Weights of a small transformer language model: width 96, rotary positions.
Each number is 500 + 50 x the weight over its row's rms, rounded and kept within 0 to 999. Layers, rows and columns count from 0. Numbers have three digits each. The size before them is the row's rms in percent of the matrix's.

# gate: layer 12 MLP gate, 256x96, rms 0.157, rows 97-114, columns 48-95
# up: layer 12 MLP up, 256x96, rms 0.163, rows 97-113, columns 48-95
# down: layer 12 MLP down (transposed), 256x96, rms 0.138, rows 97-113, columns 48-95
gate97 115:487470518519448526479469502460478527529497516414495471496558463447537563560445486446483465487669509560542524579513511631537539519448417470495557
up97 111:478557523451478476527502542603501538423477477524502464500470602562490438490456564450503505383399448543444487504538546487420468442403435508512478
down97 115:490505457427525545590502489523490539495474558472484534481484530590500369459498441571494460473596492440504518412465558495441535394574491574469468
gate98 109:545471492434543530488552452549579472527471562547585505476531492466486494528548523458512529523512480500426523580448544458577572557481456476458547
up98 111:548518550390470499436480534652509442458431425557511433491559550536545439526534482510514538533522490482480563537511548522474472497514392574488511
down98 105:452475436381533555520546437464489450508540541512529464477514444515511468485499534536554401458458430459494506543383582455565521509479519421418490
gate99 111:541479435562418602467508457558565575551458583494580508512456530454544499528424445532563520502512492492567500507594482457548609542395477495449540
up99 111:544564573505534516484491507505548527420530498441436547516420466557407526596496507391597477466466457480454489502578483444489446500489508563525554
down99 108:494474573554513505461492494565485546504505426528491470494517414508438452571534548484537495596476433550468485483421502483483435491539453469520577
gate100 083:545511440505503462490454496531534533569524457423536537390523585489536493482453533587404422519457472446491557485529508504422586513469553465414503
up100 097:408555458498533549436507478439422446447518504551467486455507444580517522514610541427560529570468528525444458472521537534578482517556557545586603
down100 094:482579424459523575556474466438497455454480552459524528512426454529450509455442485482454571438584524464490542474568476472529577588492543555458584
gate101 104:501403477668504476553449511436491520555497475484500387473461487552543547494519509406629629568517514546470486466592557567539492529405502493492487
up101 112:494548561467528499609487558480587557536449500467553410465504477482491515353473427492485513440481458475462510463518507535485517562521473482568547
down101 110:505511498492462536547452523521553510560475480427564480513554548573567525506476484549474626522472565506506524514547603513439381460473500537441468
gate102 082:614494490503430468568490463446565414498536528444558548523554501488447449481620543428522568552560589513562485569470563530466501533525533462493457
up102 089:581520566470454513600411512417540546509462546468538445498483510533465470459521413422497512532440432458527485543516545609468556539569514424438502
down102 091:525531457432527579555551508514511443492559472480561496633512489578499520497489554489501497471537510456563537456532621537510485471537525464417456
gate103 105:396557611524534468493525379585440486521464434472549499456465440471427500500508535504617463518520542341455472537465547492502499484477467493492478
up103 111:503584432564524496431516516481506525510480543583410356570554587589475500498544551518524574507406467552504445557508492507487474470487436552512531
down103 110:492496537443527463571482479510562548578589467504453507547565504468492544487470463459528550481543564404515510532563517459584431407433438450502583
gate104 107:563467513487481469517426426542479455547484432568573449434518459428468545481530523491544599523408508513563521505495442469445552584496554472466466
up104 103:538461527521461430419466468543557436474583570530545525468517462477602499459470528546424536527431585591512476526579447558529504594530576479513529
down104 102:476410498450515499549411500503523509431518470444535496574400480553517527489514501545492499576438466591567567596465476457460434521532478470552477
gate105 102:474598520494485500419575534502529395472409465554483457451478500536437499428550471517520542459551485533471533454404548514482584520431458441533505
up105 100:453433570503607466501492489532506530504489457413489563480476579578484443562459531467531536523566478528559499517446506600462534609552512448505451
down105 106:458515532513554473388549505471459445422400473471439529497432517508568463499527523401497515514501459557513405477491494447465374419435463551476430
gate106 111:434475448495549463457472538470436492596499491471559501494460535464489547508455482486473413502572593485503534491444509464385574452575515544504536
up106 111:491530512469432470547443432590524445489508502568341527578520505514520515402458472540486497443426474554558452511527505548480387537450458366514530
down106 111:469477489529501448550523465491427520476414380485504521474487550489528521357501558443501482454465447496503484419499419548443488541484513448566456
gate107 076:481476519463530495442459657561540492417488529453527494635479558425552550496478496445476493521490514455514470503528488510478543448462477511513432
up107 082:485507533480526504468541585531457605509450495522533488518470509477617496455455509536544507448438578530542519606503445436422557467475495468432533
down107 100:539428504475497493487464565567564418432584544469484493644490554419442500513503483451421498533502450452482435391523514525517492480459506531527437
gate108 070:381557500479453503535493492539504488533571491470482504498532514502421558519514525541512519597444463507526482482458481471459465546502521549509443
up108 078:520548511461553520526537546473443443449482465434475545516601512479548507506522548506470493490587489476640504412552372549482525631519529376482567
down108 069:504380432545478514396492517493540595481549604464534481487397506484443473473478411515484541431428432561531509582467581539455479464513537619547521
gate109 111:537488512447459490449521642480496501417539434500513537395569436531500508440447526496507465447534581491447444508536392573503508421506416435530530
up109 102:490552460515432540557517482478496539593496528498451553579512497540549478399583573464416526559488448521575451489456562405360540570563495507527423
down109 105:519476467523507484452548557604455566512463474570478449500540416619463454502553592481437542441499517429435492535520467468442501449495601479530461
gate110 105:542506426478490456462438508571422539459500499397483439418516489465445451456485508500556628499515534550512527464373444527564508571478520518527579
up110 101:417479521502515501531492472515396455504447491480479554549544571486525454518590405451476464491418467386554483502520556420558499486454543489415518
down110 100:602461482486497508557496480497564516530600517476458485447495471522424519494464481475528489466545467469446542525442489556532469557472581497434438
gate111 096:494451520572524455450528505478547512570532526451582480513537514552518450592484518589514425503540529431518533529518466450553505481560465459470491
up111 089:518523488501492508569511590524515508527555466507478592523625484482412459524509449455483488464535506593471570527468597602485547488432433564554528
down111 101:462578404566545490591577438454501426470468496446534446497613447520551561517497515508480562542435533413493480576467442456536467493475506572519524
gate112 116:526382512408456539472478524472427409447540405603531533530515459403489558465543484585503427507488486483455556582520562541466473543556474499509538
up112 107:515487502519565451543575467573504539457497557425538554527491545485559470582392460490493516488562545423482558491539565553444494499446556520518549
down112 108:564472478422494532491529480525569421367480452489520427486464570556502553494470545580452626469458458489513529569552456502525436590483444521602510
gate113 106:495546560495524590589531560395522425512487551523556424457456511395612390511469558541499522556502539458419529612469470556511491541521496489551529
up113 103:451475363591492508466535544546428437465556597528489499470588557483547530466479536460479509473499510459457507511527493500447471490587506460455485
down113 104:472620526500499436468429560493570518534514549500595452470449584490508506529464486549498532580542575534465503525456562595519485606404543508470518
gate114 107:510372433481502419544524443444499594512428474460502473538479539443470483410434442538541460508513500515432499583552471499511463553495530465471494